Weights of a small GPT-style language model, trained from scratch on English Wikipedia: 2.87M parameters.
Each number is 128 + 24 x the weight over its row's rms, rounded and kept within 0 to 255. Layers, rows and columns count from 0. Numbers have three digits each. The size before them is the row's rms in percent of the matrix's.

# k: layer 9 attention key, 64x128, rms 0.0669, rows 38-54, columns 0-127
# q: layer 9 attention query, 128x128, rms 0.0723, rows 39-54,103-118, columns 0-127
k38 115:144093133164139076136135116122162109146095107109114091158106139140109149136121147133132130150111138127151136170161135147119176077113137114119148134163124136145140111118115120146094154120188136114098097114105102155169129134110132148122099139166121183068154092143115139123166093114138101132093121118110122113128139125164107095129131123132108110091078109124114138138130104214121140137135
q39 084:156134126164136110131131087155129137121134166158127162170164178112146184112131114090124163127137112135154153140091138111139135124111146133156082144150132147125149118119114129132124120101090130153101159128129163118095135109151113110144160111131057179100150141153132135119135113127139150105097085138105099124138089101135146090077096137148119185125115096128137106118135130075152156121119
q103 097:078149111116100148137123134112117127119136140147107103171131082134120102111150127143132134132137165164118119173108112164096128135151078116131116148100178114135123142160157111081134134135171094156172132147093116121171122179099128093114123163169167136151153109069103078158139121118109137140121103132158112106127131117113113127174184111131128115147131131122131142152133105141094150120115
k39 091:147134183140121115170109150159074163132107095124147127116133116083140182133127145117137111153101094144105152117161161108118100128112144112138110077171129155144128143105152107145120141141134154095144140100124092123121132107135072123168132118080102124121138137179116137146118149162126125109129165102105149107132108163132095132106070148165124107089102122159118123090158116118164131129143
q40 098:152128172112134158103134163166109137146141126092120098111142078162094093138069109144132151098114169114103098117140114174153120162147117091170123137116116125139120145130127140092165114127124121161155105095096113146139116106103122121127147122130152106147122063088132100146098152158089184183110131111128104108105108130142134140150141139102155129113139118136084138155131156133132122106155
q104 086:132144150137162128097129148151119159107174134172120146102147146178151163160128096112130136111154103155132069128179132121164144146139150153123138142131134103145125093140131156142101152121120111091106131100127128152106151127092121113144117098156162166088121095117091093155103102137094110139107114147102113065125098116147138134144052150110126142115134158138136143130136164109139154154147
k40 095:104104124136091165112133099103130137148203132136152118099133134140110135137163088138154117092158137101148116093097155171155158150143097117151151127126120091098165185147101103120156132154146112129142126117074169100125103121100148175092139166145115122160145129095118153092141141125115145151117123126139156127104126104138134121112117122147124134151160188116077126106124151095123134143129
q41 101:123122116119108135121124194182146125114122150120128167169160114143133109069105116112127151109099090115123106148117111107095123170172181152142137152099100101131128155140142117139103138138200121127127109164096148112127122135139133145138157148124157124179156102114122141081153110145139106123108143135139096102087137088101096105127177107127139116127110106097140108109120128098135157115156
q105 105:102101127108092151144138127099158104152069121135102126145121098119106127107120110119099158147163126145128157141113155114093130118151100125135133110139177138116159110091128103119139116113130147143182188081164138134169098152087153139140171198177133107134175151097154126126138111109123139117103115118115146123135121119102119126139171116110146102126098093109141158105123115122079123145112
k41 106:124128161151134134163102123146121067137118110120147110083139136128127113112142152135132159127145130135129128161078184134119133162106128153103118122096135150152153117101120153124105114130146137125135112116139142098131133187065089084159129119143152150129130109116115113166146097102140155109173119117181142138151096124150125105114106146207088120098148110123143088105111168124165111137124
q42 109:145133109163160138115159117170127143092169126131114097131098157169138115105135103123154095114160106110120132127116127116129145138137166122115151095105084085146068136154094144120113146139124112170124125177092153141106122136141151143139096125133137139124135121119136169123127140154137142143143126172138145075142175189160154118172080116075113106125124099127166139092136149113106110117108
q106 084:132105112132097136140096134087164129135123139117149110124119150117140138101096158138137071080145129155080133127160149126172093127141059154131153119123137165070132166154135125110145122112094150139096126125120142108168141093116123136111114083117152101167152138117112107142140155155104119157142154153150155112131160142142112104105158156061136092114149112124133103134147122116101123116172
k42 096:122140166134133145115110162161125113085135164131130109105148119147115118149099113150140129158115103150147113105162157098170106145127103106122047129110096153150092104108127118089158116161078108140160166099114124125134143157119146096146152142126111116147096188118130132118126118135085156165137137115112166125132140118094151125113093126162131159109160125152139098141100172135145129178108
q43 099:107109109152104111137173107111154094120145113120132091109136171122119133155172140090136091148154134132117106172167113150139118137111112128175147147175142118130090096095112151145116121137105156111125154122143119132170131105149129169156143132178158086103130118106121137096107125142140100130150161130128153121145154117097138145136116114109103068076141112155193153117125102127132120151081
q107 082:114092106140134092149128128103177127119152096146139155115124122105097151160135114160115121092086115090118160115136098106130124078116115155121101139185142110125127112131065123194148130121132152098082114159170144110140131129122154144139065158129110139112162140132108125152147146095150114087144134145143125179120116109124123137106077140135114102119116120140173115141125119084108129153131
k43 089:102116097126140092150142077128143106107124077151122086145116131158154116157169114104122152168143128144140116143133156114108137134118145091117146130126106088163128079114120116132155119151125140106127146110145122137145115121147155114105080159183178139071114115171149157122136115090129109112135153107103098121148149099147132110109123112144089143078105138157170121126088143172097144146143
q44 061:118123177159169160123073103142133148112092122149117153124160149126102103161150104142154104114113133156147141133120114168192120150152100107185116160154112140140123092125090112123135124127095132109162142106117124179136109123133144168118137151140059136126173123125101139105134152141142119144134168112106109113170089120124145123122082130128089116126140132114160176146101134148115135122111
q108 093:099109112173147099126157112090143112159111104150087143104128118107093169153154122147083153149117125108130123112141120160123165114097134118086127123190144128153136060118123120185105147099152173105127119143164124131145137167108142135132098143100121137098131137119097153086129092100146124081103089140125114138133079097116132154125120099140140138140090151146159146126118123111135139158112
k44 079:105133134171122079165137113097136088180147123124125074150158165123174119119141124106095153140124124149144090149123131147120136120126134121148115136113117082135151109103140108133132138141175165118124149147144122123140116124136125142133089163141109163084160053144134125085167094086132132112106151119110116122140131096152147134120122152181129129107148104139162145125100156116066124153109
q45 095:100138133161099170128100133140128073132158145110127142136130116140132146083144124130109173107176166096141120142155184114118147104109118105131149122114137167123139160117144120091136148110085145117130121099086127118124084102126092092137145127111120145167131120159172104164103142133119161126100107103118095126103109175169148125133120129079131176138134133124100097127163107172100124134166
q109 092:116153155160123116101136150157141192113155176167118118134145152172180147115128088100124127130126108151121095120134094115134126123129139124158119137148154115129124139164134142112125089104144095124090154152136064110130174117121106127127143113163180125155121072126100094101123106158109118159111136158139154081123119156093100089133148126148098097127146118091138127113124106163147115114132
k45 093:126139129165097114085122178153122153157140121113164118128147076111107122112099123136152105094138146093141146098162132149143161140132119157146138104148089130090106169128112128119104134101121133138160095110083102134169126121149115169155162136116114167129152120123117122120109141168117152131084127119177153145082114093091091129117166114091153135117131174142076138116168107124126131133142
q46 070:136166113136165109111106099132101115115156174113138142127136145155095098121131155117098111124110133098160097124161151147140104159168113163148124160119099119137115074154120100118143125117139112112182097098138132137153097114106119113144128134178079111124177115139151105096125142130140151077138169101123111148185142136129129158139111111143110094112153151107158144133105134161104135089079
q110 097:134092136153159107120142144092135129170097142147111143101142130123104158146130128145088141157130157105153101104130138151137179109090136127099099160183150137131128079125090127199120096153139170131124151142171117147152146167090138148128125141087099116136093164145131167089135071112139141100105112127127123165133083138111121143127099131144161113114113117115098124133113105119142111141142
k46 079:123143121146147095141115076116162093130145094143121090113134148094130078127113151105102142148116137143129109142119102133146141116119109133146131154126110111128142091130156153121158120105123144135115125154142102129084100136132137071173086155166112151123158052152153143098154119109139151099118091141182098144112125096158112141123123115167145120090161123102163111133106153140086157128094
q47 090:142146107159140108105155116114103143173152127142136094117129139171165139121077093113115132142126175130154077045161125120153150131137138177104115121142142097086116099148154172101133123113098135138098166138152086138131133142096147089088149107127152122066087090130145097110101134146129145130105139172127137103129125156125121128109121140114143153149122140142118122109137147102145139133118
q111 097:105148118101137141113080169125102131118133139121153121142130128150173091087124130118137091094143142147132125166124096115129108138202134155161131106081160123119123163146140116092147145100140076182141143117119103126162107125149109114145128133162166126146141114120147048148139119133076141183103131144154107104128146136113111143139098123121129103134131143113101128103157130145080147141124
k47 089:133134160134116150132084116159125171093110121162148135131129114116082148130133133170147113114139115131111160068108119120168102104149122118086161105166132158090123144122116106159148098160123102143104107109120115143109134131123115149097114110082136119181111181129134173142143147125135110159156120127137150149090162167123133117096101082103143099134134097147096070132166131130154119135140
q48 096:122133109108127072129115126181151128144143072148126137100124155089139148126107102148100126107092073151134114121048094140126092145134186151167125140145122134114115097162091113141155113128142130125121099168158133138121150130155122120131116133128158138108147121137148163093150145169112127111126126140138131167119134102171128142103119136129111147106101089162167118145100165093127146151094
q112 082:123125129134108124154159073104180108170115128123101129143121131109104128118117142119101140173125123095102056093141157140135158107112081126067154135149108139137109130125093109157158124149095139145122148149128140122149124135131158154119099154115084120107133147110126198123171105141172142107140117117172109167117117110116151114107181137143150137101122139122126146114107111099121082117117
k48 081:157139148095135081174145148164113054145121130135142142124116137121117139103127170107122098157147135149118105168109144093112089137143152127129094115146129110140142119131131171131098092118102110109113135162168138133129093119092137109134103127158135145142129161131156135079108132113189106111142173115102108140139128131162093157125120180149101124132110120100144115131146184082145138156104
q49 089:119132164105118132133151139160134124163160134147157124110125136171141153109089124181149120123107126138157095095088125109119126170176160123162132125154118140111107130160099133078155120099162080120096115094111121135122130148149092091135127113114102144120113148159119098099118142148135129155103134127124114160132099135114135128058128152129127144157060144174105112115084164157155141127123
q113 091:148133101130162125096146119152107097143113131119148157107126151163131109125137144105110147156133169145154103169128136138130171174101164102087125118114114155162113058120086148126120177131125127133128126114118136122132113179118129129130122109106106158088084154128153142085132091124159164110126124122086130138110119073133163152142109137170149166110109129138095146165110148118147122080108
k49 087:149118120122104133131111117123189152162101159133146122130104157124104106108132175119094138133131155164115110112120130146144130106111126153131137127139152145099164155126096157138134125160093129093117115145126177152110115111104147109126121127111068135143169117104112135118101119104153143122163180133148147092082149126110113124099098127057144135157131119063105135086166143102092133133164
q50 115:130149116150166101127184089097138090121120131136151071112096169123131135122159129122133117130148128136123099112183127108126108137110087137121124113174122096150101085166092131157111100100125135132129140101125155147124137128117131122106073141178163134091117124114134145100123118119170143106160158158116131127161164117133158174153112129148114111076122107170144155155129106139136129113077
q114 085:159147158133125124104157135120135087116087151119150127131124119093104107129149162118154156123109153138139180132099129128128145148070119122115132128119110146109103138112112103158130094126127105105110125141125173124110120094173143169140125107095085119151125177126146176075167112128169159117137132142138132167110162097091148138106121142123098157104142126145117075187121120090142137086132
k50 097:124125136133188126112153105146115140095140120142110105164108162121143117128173151113144116159114111147146151094136121082101117103119111127136114152148118125156075081133127154129167098152106101141109140117134125134101104117167126072127084122150127114103112162110151136145124177129106085115172161102158135128113160089099164143103112133144120110148124116128192121133178106124124151171123
q51 100:136118148090101147141157157068122118115082150119120132121124088080162177124163119149131188100137125151120175135104121116085156082110083135108158132147161137172163152111149105130121146113096115149107134127132134132135122141142124126100125118104146122152095138116119108186161119084134099109124085145134105159107126110142126114140143122151131163174121132134110152138167106113146144103164
q115 100:147144134122101131141169121139123144104149151081104109127145130104155119134124138123165118150150125124113082082139107124114107125121179120102141130074088097092095156133199124087122130155096131113133090165079107122138161096151129125100126112119124127137129088128117143120107175147146098126136130127112127102161149153134121125124187114103111169182142158145160116072121137147131123125123
k51 099:177148116154111131110181163162112134134116174115140161130106121128140156099119099137121128130132148131127163148120099072059145143131137141117121108108149112130103174122117090120083144080143120161167123153128105117126131120164114160134125119125118116163134122119104106148091120134136104152088117136096102126150133143100100131160198155105141141167102123122140180132117091108155133100111
q52 110:146127150111135130099149183185128143134121120104129080113089141152152113089088106167162155095136122097123111086084127151115126157180145083149157065111111109117086140130133116122140151119119107183158137126109132168109116123143133123122121125102142099159115138110108121097128133150145138153112182111156143115130113167126148139134115111095165120136078113126098121105124145128160123109120
q116 093:175103127131113135122155124140184134098112124139138148127121134117127150154112087114135153084100093108138173132138158116152120080078117137124160122128097138148134153132075172156182132135078141102084124171131099107079127129145109142128144124110117091157121125141118166124133127134135115120141135156103127142115168132123178115122075134087123156113151091144126126144114140117178122089134
k52 102:094158164117074154117129114101159147117139130142146127111116109174145119101119110101109132137155160133156106104130158136169103136125156142127142144090142109143140124125128146097132088127125099109151202120137133111133129137091125129129178168139131106177139140083106138131109082109137153141158156137162143119108123104099130098121171103147119140144165123108140081109133143060094121168136
q53 100:122090167178151147132098125185127111118137098140142144140086145178093102109092121140184124074090129119111099145100119137134153164150183127177157101115136132118119115132097145113121103139158136158128100125104183137111125153111121122136129104149094147133176137132141151116102134184129172155120146117142139114126122145136120116100099153099146112132118087109100128133119131136107109098106
q117 090:156090129092131159121126112126087076130125069134138155117166124160124095140092125106132128137150125149122186152128175115159140144124155125100148141121133112113130087097118137117120141083092134116166110125122182125162108140152116143123161157138155131089120159144160133161087119098123133134104110131124143109142158082134164145093090159122132180109077128103130145137125145108102112134115
k53 093:147091133168136131144115091114120126128144139138132092122083160161133094123090121125153134115150119142148081087087166145191148143110112152135088110148165122117170104122117124105109092178116118111100171135111180138152141128101169103131145116122088123109125134126112082124129120157116151114151146127161161142106119198117144102088091122146123129119164136097116124140137125127134127159135
q54 107:128145136139108142109147167179084125091157150113118135152120118179089127075127127109163156114146107096139099171127159133141143172130152154131152131108117122142113129129141130109103106132177117115144117125098150139104147143103133144168147101119128136178160120101128163100118132184109159146100131110109064077145137115073107102158107142098139111115116115115107123095146138106117140146140
q118 098:137147088107129128114162094139084134099122100103176172078149152125108168144148127068164118141108114095099127122120138122146119170102166137116132184162127113139096120167091144115100120138133147143088148136129121164113157098118132144119135105140135156107140121152112151129103158096157114113151137163101121142151117112104123108085118140149097125111133138112169085153117143136176106153101
k54 104:143101131085117129068154131133135142121165135120164112116150129170123089118156091089164112080119144129160128144169157138132121146105146135144119116136155100141115110139073105119145149144126081125153135118098138116168168135094113110165099136142145136149154103174108142102145119141136141114116116148163147124100170122105144120145052159136168160109127187131102129127117110128129135132146